Each number is 500 + 25 x the weight over its row's rms, rounded and kept within 0 to 999. Layers, rows and columns count from 0. Numbers have three digits each. The size before them is the row's rms in percent of the matrix's.

# layer 3 MLP up, 1280x320, rms 0.0888, rows 535-641, columns 192-255
095:492499505471501496539502478502468501503478482471520482525577491498501472504519515490469485527554516475538488520486513499546476540509525448499466474510498505547502489525484554485534521541502507
101:512514529497511488472522474484499479485492492518510485544486491513515490516511525489516533494521509523530543511541553499463520494488468496516569491497518451458493479501526512537483508483491469
102:444518547514553472518516477484476516479482535464463529513493532498510465516478538527493501482497518456484469499533501512486485498503535503470523504476474500503476504552471544554488508485529521
096:466481534513479491477539538509513507521452533468515499484533511480532505475465473524509521499534490484490529490481480498491542510478465520534477519475529518487461482495516492471529543504511506
104:508496520526519478498508492467522478494557482451514483539499508495486485510489493503536493495477453531495493529538510469475522482505536462519519491505545483527450495506487515485478516517517509
097:520479491469484511498482495493515546496554508476505469488525454487451527482539494512504508477454497537550508522500488511485497522465514512484500496411490471478538519483511511491491501490483482
099:541534489488488499511508487522501561508452518501497487480529501445514466496498508491521511498510487489513515484505503484502507499520502484506479495455480519462514500493562493486544485515471466
100:494514471548458479471502521529532476495492467484538512520494460514484490487519509509497485504466501506534533478557508530495483539464515533493498516480475555516504500495517519466492542483447482
104:556463468518514479509480515520490511503482507521508489470501528491451533484468479535480463489542498532479485497510530458498492534495495489508510454473488492460435498544477482479553497527483533
106:497506505441557518559522457483467526486462495482532488582500520481485479482493477504460492495535507493506470468437463514509462517508488516484460526526482500491549505489522518507454478501464476
091:470500548519489526530501524536551489512484471472513502507483476503562552517535481495516533537486505478538471514510509481511460471477530509480523487499476504528476490466481520473490504525482542
092:520438449495481555495508506509481474503527466505560454509515466492511441493526523536467492525548512512506499489530486449472491488491492498473502517462479481515471535492541517475482512497479499
095:509511513518489505471527523493526470494514469482497524496456496499505507439519522570468498504511517523529522434516541509553546428496525538525492520476490491509513503469455478489439478501506442
099:493559450468528493500505533467473467529511474520528498494556506496523513505490499524472528513481452494486512530471470533522443525488503485529527499485510485493520506501517457547508499519552504
097:521544489502510522489500481502470515488495465490512486509473485503539458494492514537472503474499509543498497498504454470530478532556508519533482438528472500475484530485517499529512530497532501
095:469497440481481566464528462523534460459533509538456481489545478435474510490493533542512489514512481514496466530495490454514466501467528511513481481526541514541530488503503496501483477489502470
098:477493511527533493500489553525524470475487511485512506495519511503494517475528505516517501483531497486484471533491501507498473497455510512484532506452515492496471468500509542477492505536528489
104:484516491519494476466523518487487548511467526521493477523464497541477506497510497457499512471463530512510507509546467521513474474540487485497482498514507464437497488504508536484443502520527520
110:495437495487520517508525458494470496508520479475528469527500485486479491515505498493521531512500445467550522504524531541499536475537521446530515510502484511564529516522535508513506516508524477
097:443495537489464489471483475509473540512507499544471463502512515498504532467482528498500440501497507490488518492482478471530492480508472483485508458491490473480518550476514492523484510474432528
098:488521474484496494518494501519546466512534523501497496513479458505495472557512501528546481507511474540483448542504520482491501513486482586510473491506500529474516517497475500464491509492508501
101:473512460469466520438509476511471479505494477533505473585530455476522471469509553508478508480464499476458471507530510524469532480519526521498534494471478476483499449524497511533525502511486488
101:519473496530488498483519502491490467510461503529530527503474462508467510497496526478510495521515486494532464486497486509507512523492507473527524530485525501556463466520498479503530518482485505
094:492485515507543543473471445489539501479481487479532502520523529475472449495503499481496464528489463525500531527507515512492537502447508463441451514535532549508517471464515515470491507473494503
098:465503512519520502477505492498489526483460540506483527514471469475502481484516495520527532505514471506446513494516512523512527508496537548526498530482478484499481501516474449459510461501508477
094:493492433470469498471480523503519479530475443466509478494522529531524500517521478490506565496463490471488479444503532482502505547563507440472539450521493513495549544490473491472508518522466486
091:511498463475491480459499490528539515433505520518489499563515495512494534480489475495522523454523532481486512521528512513510494517501509461466515480524523476511493468501542530497524509485487485
096:456510543477483489526477552478485468490545495503433445463488482516509512503505519512507483472474471473488543494488535438476516506493498454525495468532523482457523513513499512467517492521508478
098:507561526512452537458514518485478471541500477474537480515492507483516500477522484491488489467530497453518497538525494511550507494497485539506514510475490521485486475498506470473512509463509532
096:506513562464536495533515487484475468530475474489495485473515476513493456522517508473529471491471530507502521485509502503489497476496478443466507540486507494452511517505506522524555512548479485
101:526490491517485519471476541523486513485466523527475482552490541477486465511491561521451469504446536522516485525513536465466484510560465492486483509523492491535531507488489468502482509587499510
094:496465532531517538514494516491484504495537509464508508508493508441521486479492505475490465520489504471465490532471458500509484554552485502562506519514543484492501508494471492479531501505524465
100:509513496499497554543478506539556470508486444531555500460512498508522508531499485529485511516495548463498522470462477487493499484477514459457506518517536497493526496531476519466520509499493471
094:468426470463489483489500543515568505490468481481463458563561505470505502486507533500510511500443466468503483509511483526469474512502498513496534486494492517515433473500468566474469491502510497
101:490487475489478539527555476523510507487529474479509463512485479467493505504483491486528481482478483505534522481485533480511514511523490505496485567512510485515512482467494482495544523495498503
103:444447513475491527486486484490489514526468482504496468490473533507477523538511494509511492499452505518549499481475526555497519517471491493534496494484471494523486498451525454478476492478460441
101:485473466501495512468514556512531482492453488478536508510462474506531507482516488491495445471525495490485471466460489502519496514523519491498541494506464510527502515562505522484492506451460488
098:508491502487492531461517556492526510495484477489462517461496471527511491497498465491511505477461508503509454474513524515534555496485486527460512478450515482465556499507520461474492487472534495
099:502514470487501522502509525522517500500483471507517532499527491533452479570508516520472476538497466500492490489494476461515497486482514504452496512459529480493489497500527527438533491495494456
094:482489511526499489519483526510525454501504515525498483485452520515542498502476519530479495495529498494548497555502510493502475485534483532505503525514489491468537520464519449490466501481496475
100:499519526540493485539502487492496460518503493499577457531491459519504480478504515480494483525510480454512481531496504540481516500461506523513498490485462501485493489466514505507439518510520510
103:538500488480488565487494524470495474458483500529504458511518489488537497548472505455516492514526511496513449484471484483506504535490516495472521480501497539507484484533471495550532559539518511
102:506512535513512506529510512502483534516485481490513531476503514491492475473519506485462471565505496514497530502483525493526517516547567513449483488501486542495501525468526546468477491508503509
104:507537469473461497523464487516458522434520457492504524478536515479510488503496476499513483460480486502490518471513463477490488512518477477516507480530472506535481496538520513506524553457482511
097:515489473479479487531541524543459500510479479540502506529501497472507524513481464509435493507547490503512527481495469508504506523503557482458510481492513518481484466528558503506493494495471469
106:497491503479533482508535521516513492532467520472505489522502511478507504514476453541528509474497549525517526504527523511478501500520454479462508545519499549474549473488489542492523538477457523
102:492564486482502505476525486475493473503498491484549489498541498521522519485533537477542487540524500519502496481542511465539474513489491506490512508485506508496504522501478540512462533461474468
110:518486500498503535522484493488490488519505500505506506561518544457533495544484506511491481512480512548564509525523508485535585530553497522518530469481485514536513433509510482475508495453504472
101:514510489522500525497536496513504476519526526505513520492508531528489458481539495493545493493470506528507489470501553497523511429507484483502497506488542514515468528498491473485513481537443518
114:452531516542535498532500504492524476486501503479531546517503478495492471536485530539485495440490514441501515493515478450517474506484511529540525476462514490504467535491495513504522546480527476
098:493521465513488516472511455524479512528463497561513483489522497516478546474550538510482497528487484542487532506496463504482482499530540516527520475496533524506517497482498521510492513502495469
101:487523454496438536489495524471511488510519492498508496535492487499503522560488526504475477481505491464494502536517481460459493489488528468515532413523521532478502518487463470506493514518533512
103:444539482479517522481519540532506512492484510455511532478514491521460515519486497529521448502476470511495515505485474437469490503513530512498519493491513510559568474516497475487492500509515532
095:500526494486449490536503485541458523505496518518509471543495500450486477519489485501480477493509539506503498530471473489481507487502498505516467504509526499531502482503536493532505489515496491
100:511505515517520447496540505549494452477503528498513501507495546471475509475481498522493560494474493493512548485503452544485554471518528524536512490502503510535508541506443477530528476485479484
095:418481489523514504498532478529495524444530518479458465595476512475535507429473484467471530473467491516482488489471486500488512496481529504521513534485483536509514482486528463513491510476548472
102:500517491499510491472476501517477499517524492508478568492476512510515492530471484497487510474482542466461511502483501463515464478522510500475530493498514470522505505515484500494490568496527479
106:474512522521502527494507502530541493501500488511496482525494550512455501496488485512508543499524484498458487490483495482505475532510485461491496499485490508485514493522522497494498502470508468
103:499508466474512491498497485494492499510490482511491489502488477475525515511517499493507474502555507490504497524502532496506519513539543511542506471512568472510508487525504512491499494483514511
109:506487517470502508500513505484510521468489472513449542539540445519429524530519493524514537500461502487493489524457500496557465505523500472510505504488528494519513498555502519504541496519535455
098:511502504483472478501529522505490517492538513465475511517454478533494544485492502526510490546502485499509499497520448497494501507548510515529523539472510501531523550463521495501498480489505512
096:530447514474486473528523500487499529544491499468469490500530516553482554528466496493482523461478496509502496492492539514501459512463466488509531466498479509483505507511515518487527500537514516
102:497519479514511493498501475512507489468508473508488505485504468531499467511475465508462500486519536511514469456502499474472502507569476503476515531473482492482526505502470499514525509509467493
106:523526482468517494497493494539499496499495526511486490517465444467476459494511510487496551484452489490520462477524505513464485497527483515508485461468509557511533522516532506506530511521509499
100:506491506537524508423470520519488513486486491485503500464515533455536455490521480491506503481493495492503559525496504468540499491510484442460521464539508494500546434512508506514509524499497478
099:475513502528502526473544459513494500501477544497516493502508512452512459508514481503506492486517484478496445477495492513478483552457476527508481474497521525496491511503498453496508540485494466
102:516524459489488540477499481533470472515514456476519542493513498453526502460530483463473484546507485460488462511499526418507508511562515538525479484497500454516493493513500477485533497455494479
106:535458500496462505487510516517482494501516490458511502480533516494474533505509504491508456450484461536494503484530462462491533509508481480503509496518490530532484528528510521471540492481530494
107:489517510499501467479496500528532514508522481503486468470466491527548492509503535541496501512519460470518504492512491498437505485476504461528508468492535510467509521452498559518544513507548484
107:470481515495497492472523474536469500488510530497505529508556472495508516467541542491524463484491542536486545493532484528498485467460487508529491507506515471500467510532482479514484495522517502
097:475519480491501510520486461495494548461507482508526474508468523464480460539508481507515495526507509506500456519520471538523491450515564478490551468520509481497485511482511522493483523471483479
097:522524503520514558534517504527541524534530561510492491485496469516534481522550472519522453508535532513450529500457488489522503480494492496501477489530504478477509514455498498493518450563514502
102:470512488439495482518516485535469466497517511526491472496514515500514502507542483522525546491485535498491519471483503487509536497514509482556503475527515500526530496565510500498526497502537500
107:515499506491452526528504442510506546465549491492507487511498502506502509483468512483483517486520554514509530472487506500558514470529468482510522527545525477495436528505502456513533548503476476
099:507534489521515497491547517494507472496497498486507514485472486487480552507487510472509477489492505531503505507491525494475516463501479514492471477528492455503524498492539468514480536510515487
101:450521513511521483511485511537509508492503503527583518477522500463506471512497528530537510461501497504496497470453470522440469511491506488521538488539543518458463516475514509466526476483552512
098:487503519501506506519504514505496537516505517524461449517515479498504508496472502504520508533547534521530533475474522547442494481548501518511504500535523525476538482496504490489514549436506473
104:503497500518521503511476458522480491508468497457521521490479499491515498491493477478451485505448482452557547527523541492474487545493535507470527486471492497528554503489525525489533447516511495
098:514507495548496495522524529538467505506550550525496489477497462500497511522472499486525531470455492517450476506530499546533495480504460501546539503529502511527517535511530445516487472500547466
112:490496404474515456463522516537500583576493503515538448552505518497503529535490506520508534506501512476457513511461531528520511503510488493484540519479463472514542521473493457455520490480491506
100:473526482534509519488511511498494484528503495469462446509507499511500527528498503512505480467447458466538464515557487505481476498548527537499499534525486537498468518501516491515492497440517506
103:472504467481466521485480528491511508479515510501524468486529520509543472495500523459543497483472530503497532516500500449539480437531458467465478502517539534522515518500496482543513520494525512
097:494498508516485443479487483499498517490524463466529491484510496476526513501495509493514531512511546495488493499481519504529511475487537497507516526488503518531485472533470505488506474500580487
094:496495490459494527497436521479474494503492516520549466503488478473492515505538514506505509502497493471450522428493529480520473509466491483532480485478471489467492487495498539470524532542497469
103:454471513501484533531449495486509549487469485494541484492467494478515489515491506489475511482488489481508525539486531528488540500498525466488500523470488515543494492475508490493525491507507506
098:493486489484493494517532457561512499508500486512538527516456517507484465467461498515465483485481456487474508498477492513493526473487504531481452513468491491489522488528515497512513446520499518
102:488543512520525550531494513532505516509455519500536500512527522461518497482476535578513531497497504513523464472481463497525490513496516511495490521495497532541502462516531523511506496452510516
103:500517490503489492468556459496478484485454484516481516475486527480462488525482483437496518476509502509491520534461558498512443501497509486541526500463461523449526493483499492491518515503499488
099:481492486476492538517481529498495529484471480489548520470471478503574489512497517494485488526488534501475509494540507486470513518510489493452509473481515449479481530506484543469471478522488484
100:465508499534534515479500494496470490541490445450515510469563487485504469523505472535547487536504534498486494524486489526503495472483463477480545490476497492501542515520532492506526525477530476
102:469490492498488492498495520489501522489451515495541510505426481496481547526508505442506509487519492491468479531502470480499520501487517473435540499501473542477486495498534492428558496486545495
100:472510487451540502467526483549504512528495498483511510528431509487523472530480502478520480494522496492509434506476503503467455461542545508504469497516493459491498502473483497500513479485483464
105:541466520493495503486481522585498505487473493539505508475509538471466486495483511484496531450499507507508537524460513467529496504500476515469480505547514488524530510512477489513488475495516497
098:522539527512491559454509523503492457515476498503512443481453514488506543493477512509492521524528493519498476429499520492518466512423518481490514551459516509528515463519471458488489532453477468
097:525488542471504472470468555469485517543541476478506507499528491484516497519509484537508525521506496536502487547490500503471449488507504486510470531510495540502496453491492520454528555437482528
102:466485505461487513484510472489534460510537447504471504493505479533473461523555491506527527488516506481498447523514498484506495484509515509481494514449522509501567493485518456463445453472487534
098:489475493504501502506518518479484521450543547508496452493520467503487504510465501502550509535512513486533512465513530476478480489482519467523475450502498533495498507509505474497506527462484508
098:541492481504504474523515510502482500521463489481508483501520543544482481500555485532492525469505484462488511507527473485486491497558519500514509456508501508535512480478471534505539544488494483
102:516478467506514467500512501511488510506504498510494480449505480476554491465526535482519525560489541500544482465538459505479557527534525513523483515468528510512486505478478509529502542503566498
093:516478513471486509496510516474456523477501508474503489514510493521507492503526506502507535489447489534514463476504472531512514479514463490512519511500491485467513479483519495509482507534535526
106:532512499497512555475462491466475513513509509544533524499465544538508454460483508507572494462512450537480506508482542527520487527509533539460508525504473483488516449478461501483497493545512496
098:479482526529517506465527522520538488518478489476472507495475516491495512488529508512532543508438500486493485459534509523496501440548506477512515490496499474510515489452483515454501495492442528
102:527507503503482478482484529461505506470492549483522509508548510496501508498480497473530507463506538488479528512484508539467479521486523495516495477508481452500522502509471532508514498481528507
107:482525521470534518477492454495491515463470504512513470534492493516517509482514501468527534514448504530520497518522492516522502506513501510498509486532468521479511476520501490539507534499476484
100:486497489493504497468557504523481479486487485540504498478476534501491501539504513505529534517497540490453533450498497489469461544473463512510491478539543474492487509530514491486496521507525536
094:540534482502516479515497453512465538551531497468508466504465488462532502481500522506529532501505517535489535479531504468519532503521507518530468481505465524542532528494479552499485506484535517
098:522481493555500498542521475534495499487500495525523486528508531539469456479499499474495517516514504477472474547520570504501547495479535500542495476491470475502490504514477498463511473478487523
# layer 3 MLP down (transposed), 1280x320, rms 0.0433, rows 535-641, columns 192-255
090:502472496508468527470503506538462456502517512520496498462498507548539539506519495499512556479509511460478518512488490524493488510527483519470465511481510552508501473500449515496542527489456496
100:510533493524530517504479466536532512478526517504530469499474527476509486484479516549497487505483480494504485467502492467506512508485486537476513516467492507534524528529527502507482501488547477
103:516520519464524488503465502470481509491520499477504475495496465557471510500497521532483513504455523493490554472510497488506523466495473511509492480527492513521494477518514495534452470472531506
108:521541498507501532474512486534501522487466531506530479483470530493486517524525489513501505537533495494488479480508529548497525543534503513506506494463497547497482449495503525491483525470510544
101:474516467475451515535489494514469473479498494473475465493492505531513530496508455499524518481480488520497481490502448485516439508478489487494468497535525536495517519510491500486437489511497502
105:533518503491502468479495501480455547450543499481464490523462504533503523469536522511455462515444494522523489536493494535477538521547551509496527524471549451500500495507481520525497496478481517
099:528526511561487500528513487511516520517487512498474473505498484525466509517492515474494523520516509451520470534495514493537490510468504529507519507540516480476491491483505537490517527495507508
095:477554500493499474469501462511535491525525534534468473542475486496460460506469466456520501483552525471576487490500513460487472490495495500512525522533494523536526479481476520486497440511487502
101:513487513472511477518447530515477509491499507440533498490438512488514493469443507523512495567496497466487498512484495464532524525538467434505486484521519495504509512489508490500512472525516521
114:483504485494501481519490493512502518517492505492452485515543484483474526517493485475472462471449493561492538489499527488484457509468521525464526518476513478470533480492512490495481524489455472
094:544510494507499487515463508499499510512492506507497486519483493492500495472466495498512484451503545462483493481544509509529560507499536532532499489470491505469516517471491496528502532530531520
091:506493524482493490496500523464501510481482508495508476525523491493451564492507476455529514534494519519493498483505516530461517490510475503438496503529474496467498470466488484519496485503497474
111:511543487477535483487466468518476517533501475533545488515513482484502507536493532470529439481515518492497528513445503496499500472533482490486509478524534461452521480467494544504476465498529562
091:508465511487505491487521509512505480503543475509490510467504524500551508489490526522496498520541498505526530490522529467536508460478490488513506485569512511469484515486485475510520495482535475
102:488484529588493481495480484480491558454498470482478468536503487511520474449556493517485526508503519476453485540496484537528476516485512514504486499499481483508465477494522508528497479526477497
098:462524520501536539495482483473513473485522499493502509531502487470512496499517493493492520497464523476479558499501452513506531512493488525475516492510514509544536522558477502475485520467494522
098:509441500472444482488532511481522526509519481519510523480464512550491503516482511480507504451513491479515535470516556564516498513528516512510516480492464487480498533490526504546429501525487495
097:487505457503522482517513515515474551483535502530458488499485533510517484508514521504484518469450517470468483489468484534498501529530500493505489515524477483485502505522526501476464473493460478
108:517492517474497536523554481504546542527538523464463479505523465471515541482536495450505504505473506477506508513493466481470492506497520474531498477497524473526513486469475529479489447529510466
103:509479504528516506513560474514509496490481520518518486450500507475518526486469503482535454468496538514512468521540529541483516533471460517499522503494495475495443490535536532474536504495510507
105:519521464520501527498508502521548469526487494542471463504487492501501525492521516505497509538519517501475476497540497530501502494463489521514475528519458519500556475542524546485507504524473492
100:501476534541516539467519512478471534481465519502414510531524469487507491496484533516509545471524461511515498507482465532486499491472541523495498482465436520506514500473475491478518508500507536
104:485524513485512522504510471506486488495519533505504513491524479478482502487496489484480531523523493557488502517508453524532480502497501470509506518509503468501575487481498494497501488501495499
093:503512464486439519485499496543432491481503536515485490500484506520478531507475527472545510517473499500459469495479478494508513460541566503497528489464543519476520489522505486459517506460464528
106:467472483488512497493518472489492520519477454486508508503527452474490490517502530510509491517495493511528501511495487496522485474541529511512516539510493501465517455472475487517517540490561499
099:498515460494533532515503494501483508536577486540509473488456502496471525496515473473481490506495517505499531499463517528485533542498480535477481524500504483485489473546567436493485532482523452
097:533527544547543504479513487469478491483464493484492523499506486488509514489499524516439537487518485513491483488513471503466518500464500540481488485518447495507512469508458472524498515510488537
097:507474495471483513549539495507476477493466495508462499476494466500512484492509510485520484542487482486518515504498529514518518536537509504488499454466484548457535502455505487508473476466495472
097:454538517492473549504513491516516475511469523452494469541449563508518497490545485512495501492489513445463516493492511493495527462522533542493503489473478498497500488458512478472554501509489520
095:480531497514461490536472532541490488499525494484499498498473513503459513458507509524503496481504541448539511462516498488453517511510479504492545486502495511517525443451518507492479531465492515
101:481469493509534521505499512505527464510479526513499515492495516494475505470467520447536499499492515529474472546496475518497468505473465455455458507518536514495453488527484505477519489500519474
094:497517505451490465493501491518544546511513470546515475493499421507457518481472448495541528547485525496500508520496489540535479535475505532494517489449474512481486520500557502480468500484478535
099:541454516482503480516502494512506535495483546497489487568493491492485491518511494505492485504509529521500483563483514482506493433494542530501496506500438533560531483503564522532473465534556519
092:478500527475543499501532466478472502478496500481506468475497503501442468498508480521484523501539463549508515517507467545457545514475497501486451478515480535505517481521517481481495501509469513
103:505489464507496517487503515540464472492511524462517481501496521478475465531510512507508490509523486520478519483468511462493471486514470488469490537472497539457518497506428505512515539497507495
102:490538472532475481496525467508525515520522471490533468500496532534496523478482470490514508555468512488503478512484524504520536539541493436487504538504504481528451512484507476522509543537499516
107:522488523507518478498531482465493468502482514466460493469478479510489520493515453515447475455486541522502525506503418465514501528441461491502476483469512479526492501521494522526487511503498500
105:486478497514524524538462506545491493485470543533470512510531552497493486506454520533508517506537470480496535533485513518505458505493535481549483533498465542478540520526520509481505524489546499
096:510478488515490515473539470493470481516488500490489492489516456464511477506511527456505545473500526482564517508499527461528476543512509513505490457473441531463494518491463468510498422502515466
099:539464505493515473554503535472487480520525442508519498517456496549473508532458510474487472497439507534526499474506516487507496490474501513493476504523486484501535465458484498471491494482502502
097:494497537500527535513518516443531467505467515516504491507504514503506480485481496487504511514492510521513522530477536528557460483480506493468528528470479521510499504517486498492459496564510493
106:439485506480507552470496492492458454489522489491492477470519503507514467497496528503500523460499510503519526487512475513498537490504504516472445526499508437576489504503509485466472497486542459
097:517484554489517495481476504509487491496500533462547504522555492487486552492482533491502551497551509496495488504486480443476524497512450510504494456527520474492505499512466518472483484469549488
099:520525506456513519500502495467460522547503517486478544477487544492497507498502458493541497508503484468489493497534520532492478507527485482513518501456537491501470476501504472506476501532542530
098:503473525486509491501504514505535484521519492465492540520513541511497480542492544535525498527488471481510491428485493505520554492475496508487479543465506488482532511508476504445504528517511509
102:539495528515505482544473525495510525531499476511537473489505475509502502497518535501498471533484513486501502529538516519501521511496470475576486542465522500467493527525508530484522549494513528
102:497541510557492484485485552528522496507497515491508476530522506467500526510458474500492460494467462503529526506535441504524510515484494503501443489496482515513487511506506508533478493467473477
109:507483491497509522520519523480466456548487484529542459564519541497482456528490489510535489554472509495517500512533504484502519508503488501532512535508500464551502514522496443499504530472481469
099:498535487489507482524501544439497501499533439522547523468495549524519480508502503493477508487518508503504518526465547491521512488474479492494506495477459504460507504451470512505531533488479508
108:519488517530522474514492522468511478470509484479488472482461520473462485541495512539491536516515501470525507491495454490525510517477499493501492463517481484511511508438481498462487455510491544
105:459525494503517522443525465508520462520491484454486510491475501505521503547461502505507525477466510470522504520462522523526517501533493520549519517508483515525480481541499544499516497462510496
098:543496551501519496500477520502474498520515486549510484531545514539498491489456493483482469524513461480507462499514532506492493508490526520500490516510479489456477468466501514532514496465541506
099:521518521496501513453474529484503461495492473515482535512512523466526525486551476505488530465585502538464469524491481550494462473547487481478477473527492511472490551486425450518520494477516512
102:489493501509480524501497513456482522463519499500495517452507481516483529489504472512451490521474492548518500528488505488506491512497489503473488502474486485503502529480500504459519481501543503
104:505484522487489501506505533536496529485532532512533524484509523469466499506482517506503485513515560525487515493451483491507529517499516511523486486469527525513494487465474511506524500495471552
089:533520541518502524552526516499454505479505508531491490478514513501502469548550493513471500501495526503515477507502478486511529526477493491480556505480509507509459516544496454505509518493535547
104:473457478536471480501455546532520487471509483509525506487482510476502477506518477516508511479457548467474518514453517524539499535508496518485481560495493517470444490501529509456496537519521481
102:464432523478441468491497495489503507480507527536515550510524515470528501496507505537520478535478498492527501490511490490468482525513446498515529444488506510488513496563474493485465459461519489
108:523558497487477462512462473516467476530528520486484539520453528512525481483484514524478519489491478488498443494481500523464552484515514505517526515501483523447492441526498498530475498525508494
106:530466523489483519509475466475518548504491536474535469510524430490496518466499511514461494475493453510528475533503565526554480534547483521507539503481488493506494481499501529492496492474484474
090:494470504487485536506523492509473492524442521480485473510472514478508487505458533504554469514463499451496480464489505513494485512467536490486515491464465535454464525534475565508463474469483529
099:506470511527482491483536498565507493494474518537458519489500491528523523502519481497491495520470480509477496493479517477515507475537516533548530504471504467539451488538519509499508475450458514
099:557503478494455509484463482481526467499459521488528523478494510497517500514532465476453493534511514492490486495497520483470526504499500530516497486504489488541494505538498530480536531491557495
104:479510495520546502512520519490497504501458504475530512480493462462501498510511480516514546498564416507501468480542519488516510458484478520519498511525498522489529509488485484496488503531480515
100:496483470513485538470539503517460533500496492514542474490511490471502485471504524456472503507468465501449485520472491502491506498458508532523525530498484478494432468459467463479514507531472514
099:495503522551536514514484519499509517504526507499472532535486518485522479549498492532469515496493471477475532523496504505460499539506499502506510500523480434498560499511494452515504496495469560
106:528493512480535499486486465494467488492516542481518446502491499516522531526468511483528508517503493531528497525492492542534580484503506482514506471514510549527509471490477499517501527498492493
101:511469489475463537535528510491452514460547526465513480494534504494537527492503505502500497494479468476509511465512516495549530479499473504514526501525482489534497476452511526479477455487509506
107:508511474508552513444479545519492532509482529531543519492474492508511491511451540500488476546532478547538488514510484471518521499467478482534481493459490522507481494501475518512503458528488503
104:510483511509454444502480492460516472528575542515491506462496465491524468504502466469474480534486509487510489489478475445529517466513483536496521512530522492484489550497505472503526509553470504
093:498495495516500450488450508517521499534558511461458494485495581523513517486470484509501537515496485489457507497524474493519507533518487510547493521507523485493506522527450515487503468535479507
095:487463498514530440537479485486505545496526559492512448477485517499536474532547535511507505491507507510515546480495460497547493466508492541535502463489465535520522519511510513501500484497507528
098:504531536504484480535477525518462555488491503501501477529519492546509486457510478454468519521479511536524559493488520488494494525507545485470509522481506487461501517500489479465506503481512477
100:448486487530457487532504511504525504457524489528452521516477493498480498500522483495492472532461519516562494507511453533458510469486529481494474481470503455474536487481518537519460535520503504
098:521525500510473475480541522481492508499479506512471527521516506520518478499539515505482500512524531501576489488514460513447562533506493518454441491501508483495527506513486510497483533528487513
104:474476471520519483498527498511508496514482471506563481508457516456491504571511524516514529554542480520464541473531505528519492532499488506488516516496475494471504506540480498509493508496482509
096:485538475480506461472487496517487519524486454519506521512511496523443559515513479511511468477465539524500524512477511505449532450468465496534508476458480468472512506522503452464544493497507494
107:487502451488514524487531473488452545499525519533548504508481465493498491483514518479456533483474495505489475509521505510469498459485523495480513493493495483519488493511582497461525500483503510
097:466477532484461463480478516507499506489498489469509465560485502538529504508525514482492477474477489518510455494530526487550537503501465521489520507513486515547453500489499507505532515481500494
115:467438464478475504457486541526525569484461511495526526519473520505464529473483504466515495539511521504491475490493548490496492481492529546489516530505480481517504504553483499520517475468478466
098:480465521510482536475502485509522470515519532520531550479503502475481481493486536506547521523480538482472529529474473509478476527462479453501522462513548499491500450520472494451482514496479550
103:540485458512527501512534523498542492513513476504482498503518487489431482497514524527522489519509517501501471477500466529496510504520515529483500482453490491548513528490472489472534533453527534
102:467497535468500484449499513514495538488513497570451495469504512504509514477472467442503507486490560497527518484515532507529487494484500513490505492453498529542475474496485491539468514516488517
097:475503492523507489512486465531537493525467502495482517497505513516481497479462472497456453513513524519531499501507438530475484500516532493483494492500505502504489453480522518462520453491447579
095:549517510552491519525481542474481521535526532499495498450513486488472499469474460522459504474533524551518550514482501538472474504495459516532485528503489498463515527543481493473520488477497504
092:495486513532486508476483555478480518494540479479490457476497492469495528531469490485539544502510527451470504523532498499495442481529449495479555480509541531497510511523478485502479480465495495
111:432492523501491489466547503487508508425483449511460486494535503538521509520489530493467498486460499489497534486478475496526490513483502531483526488512463447509495526509522552478524511514470514
107:461540501504491525512513484505524527534483479530479514487516492508527490492478484499512513513519492493444506548533509520486517524503436504504451457435495499509514509507479488490477487508462495
107:477457523478483438519503495479490480483532496512510505491566487504529495506534528483460555538498520516503536495532483514474494520514505502501487467506530478510497511528536491480511549504487473
096:453511522469526460534539518496493559484505516541515489492478549508525510439490499499500501485516532527486496512481479477490490488504522478480542467471541502471508508516490531499506483507501497
101:507537526475486512502484433477474524489518498495523505468489487472499498489471488460507525544495527528513498453534472522489509524549467502480468483505471502503486497457501514471483491501498522
108:478469509493479468476481535566529460525564497476527507519508500440506485510526479464555486516519495501489504464475485517499536463501462512490529523480489488487510523487509486512465485482527512
100:490462516484513483488491519491480441532530454525505532512544520519473530494524482514466501454500514551481491510496511513510489505513482486515454502576564486496529483481498495517498534524515478
108:444507520506522497492511469496542467479479499494500526484450519562457465499449536517493443494516492563527532494527522494472524527498500555495501483424484512485471520498532485505472493488490529
095:457471490491518521507502482465511461494497476465467462477563446517481492485495457451494512531500480508462508472504514477541522529516505506487509453461549500484521498553462523524504503482499463
105:486531506515473507509527501508487467481544515522477510536496527489482496533522505515519532484473480492512443517529456464474491511503484513475512520518455502472597503498479479471514457449493490
095:496491478535517533503490476472501500501507517475543491495533492470501521501522489508482522529491510510423527487485475509477544477498469528493514522500496501470510489462509521502513525492459479
093:475466520487501489532467472510473519522498535496458532503522540503521509498511460523510450490544478492508503498482518473528513509500493457516511486501529510463502512515477469552501465519537510
097:553493489470493473484518539482530495453489512466492553478518494531453466505493516510483493474554510531483480471563526519513470505464470500494551492509517502581509516471457451488473550534533500
096:541493479495523484481489491518553479461428485483481568442519512483508495472496479515545484484555479462500476530542478474472495526516478507471445544518538520544478499500469488463522485499485527
109:509460465539493536490487470500470499504469509496499485508477533528497489483488547513460534476515561512473512475541505480510511544489515472472503509481465504506497474485517469482479517511493505
116:483510468504521462530517484546553507484510489529497505526494479473552491501545503550486520511517490525489535514495520513531483478550500480476509463513485466494538476475516499497498474518508525
107:541466468471468458568532492530558527536522528446496477489498481515507495506467505502537507526476515480514525465478528521510535445493476509504523533487496511511473497500466539511472516524487497
099:484493511547524484484452561515494520549483532532515496492506477486472493481505488505513489533509463489472479491504526480527476490472502462541524456569485474507482521518504476514495503501512504
101:485491475520485487494513519564475521472514488511524527518531458526472465490479502513517527497458491509497502479476508496522506511496527487505513503517481473497540447505504503444433493528484524
092:467493487514506536484499490464531505508478506518501499481515519516462480481470486472486489485506515530493493498515531539483499450461444488499519500482498514487514518504490490535497513488497495
093:493460457485531485532468462508512510457492540480504492477497513514511483547530506482503509515472476510507475503492499503470503525464548495485492498541527506487466507446493487476459513477489495